Each number is 128 + 24 x the weight over its row's rms, rounded and kept within 0 to 255. Layers, rows and columns count from 0. Numbers have three digits each. The size before them is the row's rms in percent of the matrix's.

# k: layer 5 attention key, 64x448, rms 0.111, rows 4-13, columns 224-335
# q: layer 5 attention query, 320x448, rms 0.118, rows 5-14,69-77,133-141,197-205,261-269, columns 224-335
k4 088:116109093097157091145146098149093162132143114114116135103120173125072136138131118111129138107168112143135153140139061127125132153088137105115086133118146154124100124094138136162137097125116160098134181128122145097121113107160102134125104136110120128126137139120119132136156129096164134112117118159158148076129121097162144114115110127143
q5 098:077130087117152175113085073101132118122167107181141109121114117115114089119121110132113066108077142122129108142138182101157115120133135156117109119129134119113122120145128146105132148108137152098150191134143066167151145170122169119142147134107093095119123131143119109144098130122106144120120109110137120140103129133133100110146126098134
q69 069:137121129134160170141131100112140085130111134116110154148124153127141102098094122182114116099137139086138133178191093117139102150116146157127154128164165116113109093158145128129102101142098096149144138093142103102106154140149116195126119133116140096107137117158092079132118171120110122181142144105099114108147116104133126105141104141160
q133 094:114137094095135153105119116144109130136101141145148069145110117160100132103130107113136126098089144095150148127182142146138120107134175128135146157141114097128119118148138116174144147114107125165139165152147091137126110141172106143108121074119123113113120146146132110138171193171116134145163091119119103134101111162078140139127096119163
q197 078:115169088149158132132091151105087132121148105131134116134063137092150147128127122119131134125109141071114149140154143164176135096142114145153124083134088144148149075155082144137116191146097109161142146145179095142131093139105107117145112122116106138178108107129150130132116128110093146133159108113125137141095105092106094160138126127113
q261 082:134137132127151133118117153140093138151178167124151151165134130122186116137103137124154120118120142096147133140137137116148109082085126126110133092101091114042155089145145165136102153125139118138118132122118080096112153135109138125100123140124116109146129128131121135132137157114078144138160110076141133120112095123158123141151155111163
k5 098:138138107086095142147145072135141130117067099148136134118105068153132114132119135130125100136100144133141111144089113168139155163121100113130119131128136105142133177142128075102136083131137174128126108137123182121131151097110135119106140137148063118131157113104159106137122124129176149088133124124167144124159169119176121181099154085155
q6 097:109121109084137108124105131102105137121100111115118127123117120144153098090111125091175140157161147111200119117120132141125116137115076106128153108121155127108163144113171087134149134067158107151156110131100134133104155103187156153138131139115126125136125141128120145152122171139123166124112092122117089114139086107165116200142153173094
q70 070:112154116090154129130148117127105127154143159105096130126112126132118116137139142112136099124152159158123138145154101130137130108176133126148108104113119158106142082127113123130107149107117125159101129085106126153149148075177151095158160145166073114138110124122130144118169161133134181150155129056166130116142158094139146115179121130138
q134 102:092114126147162164125139112119121147125072144107144130114078099167083144098126110145139137119098132125186110107147160087119103117137119167111128135081125158124124109133144114143151120143142123168150116119143128141156115142180172110135121160063142128147114137123121086121154130119146140118140125079141131138130097120139122159114134122107
q198 087:151097139099128139081114110154078109162124172142106088146107104122108137134174112122147131144149138121186123155140153117136150152124101136130153124099149166096106118150129109112098131109155102111135115114140153151145145144196169127154109143100065149111122156115136136157150165139117115110195138091138117112157102120120137143185151123112
q262 085:119118111151158169104162102112126123177101158169158104107106128142117107127131106115159156064181137100113120127129151141138094171103103125114125135125163156143126151113127098125109091075095143137114143159125151178112153122152101127125104119098053180127108151088135145124149112160107110114125132119172092096138113142168119148177110113094
k6 091:151169133155090101167129170097140099131140109168117082151148130129153155081120113131123063134101083124154123133104102144109113105173176148067123098125128054122123082162125112113113112175113123102137129094162102123117145107088087115068135117126144138145159161159105133130150146131087123130084085151117115160142116144145090112110151142120
q7 101:149079121067114115130166095162129100128143153143146103166102100067087084122182112139151107115099145136125122109125126157107142165168175123115135163098140176111107145110100144085145141113134167125147142132153117138127119151152139114139158142126121112112144118132127130137121082118099155129062147135145115111117127109147080159159155153153
q71 062:116114135065099112148124140177131131101102131083086131145107128149120091157159138097148131100101109141119098129145166184133118122132091086146113171134128077161141164093141131143134154125137130147121103139180129127156091159129104106120139121144086121097132135106132119137130115119151156138078091137120151165162171160093172091086137146156
q135 089:153121146184101116130167114172127117127107128148163103141149122102117145140133137154166165099081145079132115137125137130093165130168138123136114118109157185159083116120136119130130113115173123163132125176145159148151136157143096147112126105115164134168073112124143127140129120167138150154092122151158150141126167086141123113118121137136
q199 075:181100137144142114143174096121114124118125174096133129185120121119114132187186137102116150118139138116126104164135130124132147183150126126108111132109155161131096150115130167154127122131170122162137091142094161156146114114136127138117169154160125138112107152116130132133160121149123143067137124167162100103095107086123127142144132133112
q263 074:107110168110125091104129070103143146131102117151131112165105115104092136131141119154138165147138152114111136124175134121099120170150163098114076105163152136127132152146110161134159132096086145115144116154169111135130128147152085127121170163186146108122139120113121160118137119143185141097107134165124152117105121135133138134143109139109
k7 078:121056110125148142081120125113126124181113125157119103178113135144125146131128089135167119140117148100153148088115160098189148162106123119137140085155112082080124129113147128151095074099112127121098144130131146138133128095094151136138114116136083132134122122153118134092138165152102158121143124099122146082138132177154126108166141153136
q8 099:104117109098120104095148122119135110141102111151185106080142136152120088157116116118089144091095101175095119109120112124138113094156129130116114147103138071140119147117119152122109122105126126120151133107128128117148144118087120139128169135138124155137137139154141102107097092090117143063137143127124141123134126181092170136108113140126
q72 077:122134150115049111112133140158188159178098134144136083139116128106107115111114125117097172100090084130115141104109090145118127099126136101095110121136118123123124091151081140110174137148134064178183118103107134132142066109112132160147108120155120120132136122114154094147108150120103113106129153153104125167165146145113150164122156146161
q136 110:108139131104124102128149094136178120078117159155123102173133120101163117102183084136060132135099128145113127154136115145133174135156105137102111160152152077148135136140126166135119134127132127092110124108100123152114140138144098151127187120125108124140119142109151085102146122079131131131126107150082102102165150156134133146084109166132
q200 090:104168140127103090108133066156155134149132097152156100121142129148135103121091126133090155125093066102107119075119085129130139119116140127102126100147099123123132136151121127089107144105121055084140157179106123133123136150093081126122146114133103113136123153171105118096092183114157122127115109133104118134136145114127116174113104144111
q264 097:124131157128101098135136131141078157160152105134119151121107123137143162161131175143110124141103068108103112134161126083096134118115159163137096130146111106089133098167127122093131149121130130097106111170125104151137104156144112152119118109146118103113112145141143104094141162122113132090116151154125098158172134154102085133150125183118
k8 095:102139116101135097133121113101128111180136096114122132148144166125185097149110159139133172165146139135118150100135154111153123072120101141131152092064130114103118097173113132117092154091143139085110152114148197153145162116111125154130153128109128172123176152102094123153138119132117169091143153135172118124145105130139190084121115135133
q9 093:122160131160139170103147124109174090131108119125154131164118121127149142160122145073116097160076108142133101118123122139112126114170136127154139163100147113121164119129119073146156126128132128126148142143119133110130139155154175093167162116140116087127101157166142114109129120143158117087130162124129108146150140098117097175097163148121
q73 065:124144105089108114162129096103104070134131127132088132123123169149063131102167076115097101146148158109143112195153124138116145129137140116121131153168123092086128139140119105111127129120146125148116140112106110133124139147126102105096150100142123099150129137111150120102168128102108141117166152082102102123100098139153115067091114140098
q137 091:078128081146142135122129125097142103142067118146132152102171150153141147127111106105118134125119105075162093122140128121099116088113154084139151119137154148117077079126129126113136088125139152131098168108136091149106138135114106119139134102133126137082107106125111087111128147109125139135112140137077118111123106103114097135111171143127
q201 076:088171154126117133129151093067153124104091174123116115150151155134158110153157103122111146158147135078153138157131105138106089148157125101129169106155147096088085142157133109123128079120153132119101137138099144117137139178147169102131102100144100129115131148129087145129145152115128096110108178113117133120133118132107125140154162112096
q265 080:111115124128109136149091109096140086113141148125131117097122109100104121088165090095150114117143117131089143143141133128120140149113127099112099180121141111111123140160144083110170117152148157154136104111153095146100137134143131107108096145138105115147157157124153101097109088156142089149108122123120142095160162115166135145137096109124
k9 091:126113099133077143156172134133126154129155119135145155089125081153182119137168121155144106102138063169149120141134142124118109147092109153106098158141159109189118105159158132103133123140163110143143101136138129150133123103114126118103140135113110154118135129133116085111114138128120130080124160114182140113116107135127113118158124124149
q10 081:117166105113131156185121114095089087087148133106126148125122130136142122129195116109116126138112159124103114115154132119113078101091151098128113103135103141118147120185150130164112156124198158105119102118133061121114156184133113131104159124151136102107150124140145161182118096096083153120096113121149110105086085121114130112137101169131
q74 068:127121127097134141123138110062115090101139120121123133106129138144143150130135099118128134137148198105133126154121130129124140131114130113145170109129143117153119126147125079127123090122133158088084132158113144122106176138118138148104155129091157118115141125161118130147144119084123112124176146101143109124094092136121133121163141104088
q138 085:130109110093124110164116129130080107138167137130117128152098143158132171143150140111142123112156163171092108148130094145119113132090086109175133151106074099087168133134085110136118121143110117109145133127135131129103119098078131132142143122143154126102151180141111114169130122129130123146161124096150112149076107085079184137145143113103
q202 078:086112100120149136175074135093147106091156107125148109087138104142148125095112130105115152142141142126138111152106123150105127102117122130150145116127119137108138135155112101098120107149087145149129121152127099142110127164122144139151142159138141160099140139118138087132118081085137142100139101086104146076092129077154141112156175123124
q266 066:089141088096143131160081113107105133114140117119132132113149131130130137106092118098141148140167173148163106147087118124142165079101096147151157097130099086111201141135108147134148192134082143146167100132155107099128122170138147090120120126087174121133134098111143099130120100097120142156145135122077135126110115121158145122091174110154
k10 078:127160146123122127142173137129132127121115128114079138113100090140118101146143132131152080151119196134174160142125085132083132144085150171074153158134145133132129143096135129143131076137153140118101129138110120134118092148164166143092139104132141117163127131106117141113155147131134109137110126113140112131111121116143145129113113079148
q11 089:124121121139154134081129145114081124106135097146082147126104117162096105150089143160117141149145123128110110102156067145091158136111146145115166139159124126146129159094128089139123147130090140105107146163144137121126150152151142130152116146126076147106125123112105116108127143129127111105139129139123191110140141105089110133168174150114
q75 075:103117113161167167106139098114105089131142104119148090153109145131107137107105119145171100142183167170127138153100139108150126109115119093120143127122125146108134125104156137147107152157120148064122149103124126147114119112106161101154110176130167166153110118153118123121112093076107173157159146092179088120138128152124168145179118108118
q139 098:124137132134141157078108131096136102127160131089124191107136113136104184127119153188160126133150131154164115120136143125105100134122165173127112126097137194077162139112145108125128141158124145111134161156105144144122109093174179080146115154124116155175126192127124104153118124146150138148116132099143167144152145114149158135204110133152
q203 094:157171146158155138116134132084141112195154122120130127108159099137094139124092123132179119124182142112122151121146150106113135140113128125158132153109158145124164123124109116140110133162155118117135124117163162135129118089144108121157116145112097164159101145105099083130137120120097127136114139137168146140089136129131146143193128121119
q267 087:132093124091176129120139139127117118119132151149157158121157110122121096128128142130118147124163105120097124167098158090136090120150163093123123186120154110094103200163108119115083123133137154117139131137147148153117174118120155134123077084115147173147122119100124108145125167107109123159155165126148138140149180123172143144188109153123
k11 097:146113133117106131151126171130138137176106102128148163130119111140145135131111108120085105108147143144171136117166120133120121106153150122187115130130148092123134114137142122127107153093104106089130143101151124112160114144180091120129153139168084142089127148144117135186136155147158149102139117120137118123109084171104096115118167130084
q12 089:126129117141109133132108136144098114094138127139123132135134102131145149130150125161156117168122108138126107165118139148100124122137161154091147139112107159129137086105086118072142120158159136116112150078137180145130121108142142162128128120107080139141164182127132139139152128141087108159115152110097150119154109115126151169129119109111
q76 071:118109103157150122135118109148098114148112113120114095106092120116174099117176132105187136121182153162123119105084145112132105147101118124134118121109129152086146166108126127143142107102176114115154131113101118151162166136101127097198115121127138113090129160145126135113126128159131159075149116122127171054081118132126141147139093154133
q140 096:136128137114167163087121130125148119086130095128109154105142170135147116159120126110174148142154136155144137112120101106163135151124177091131134092154177092119121107116131114115134102127144123160092141118108129065118120111136132088125123077133144126113101154114136096151134123104109094131091106094132122091150134106097118123100156139104
q204 089:161135152102128129113142151115119121112136127118108128139141167138108109110094149078157109183147156094121108117133117141109082102105094075142160120151141135123082142137097146112141116140160150118142093067135156127140119091132110122124106115150129134059112148115110131132139104129076087141095137153132153115121124130109109131099164120114
q268 087:144147091135121154168143186131111107117150135118178110149120130139096092132117145124124122121165147114086110108136159141111123151141148132090131101141109074136143146160105132131159138103122145168155096132118110140108150147095088197098120114156131124117091147112156122170097145127105125188136101108122152117113092116121128142146125105138
k12 090:149158100164087140168134171145096103117189158125110160150161142188112179101116104124138148115134119144112125147112060134125137127175107093114153147101101148150156126172146119097166117149110139106131088136151108143083124156113118160125117165148120119153120097167122135139121146128151119141125093113135120137133149120138112164125075097130
q13 097:125120146125145137075149132114133153130131078150129130152091111121135159124147115167139193130214132138113140120124167113145115117101111183135118146144098140108121158117141121111137146121125111143122130168130123119118187159126121122137144145143105119118152138094124099118109135130133100086104107141152192105112110149154106170105148110156
q77 085:132167139150122082126086122108158126151147138134139159171143108087139124131159136162132096084106063100133105118125148090139159127129113121124133128151112124134153107138183141147142144185157118145110150135154111101158132116128105130102162120131123144113166123156117123105121160095140110146111116126116126154143128099109153136157136139146
q141 116:134134139099110139163101110115140116133161110156147082115084149124123141126111119077098130099152149139151119154125121161175116149137117126143162140135144174130112138146153084136137139139117115114139153163127118107133119143194128114153078126115135116119141110082124091128080193136147137163184089092117167135141088122105121150154087136132
q205 095:127125099125115122146122143123079100132172150152117141189119159150087149084147139091120149127143124134121118113145157138108129134101129158095151140147093121139115088095121119158138150152146118171144183149107112126093135122117142137137101157150118107092082130125132137132101126106126161162141141154076113133105096124107158171130095145179
q269 092:126140133113112142116095179074124112116132117098100159112120139088122133130168158120148119158122128120146181124122111156125109146125122136121102102111128124102128093092144145159141124120148137160156156141121164153108124108108103092141161127174156111076119101147133123154105128077136118170105125146113124094145069087079127144155099138118
k13 096:142119100116075129128108116079138136133112127132125119182136146117155134120072160150120095145134168103107107124166129088127135111142115091110097104113171113142108125117118170102111131099116155108155122145163137151135126185122108115149140160122084127133125135138142103103131126150113080136100161123143125166140139114115134104172149114090
q14 104:109115165149138114092131166117114162119081133128186111088144098154116056128090092119138156154169134123114125102097122118124107130145148126153142140170122124111115137144140107104169109143110150101088124088155118147148127136150150153154110144120136108132090132130125145136148115108142120105150140117178154117134158139111122159168159086147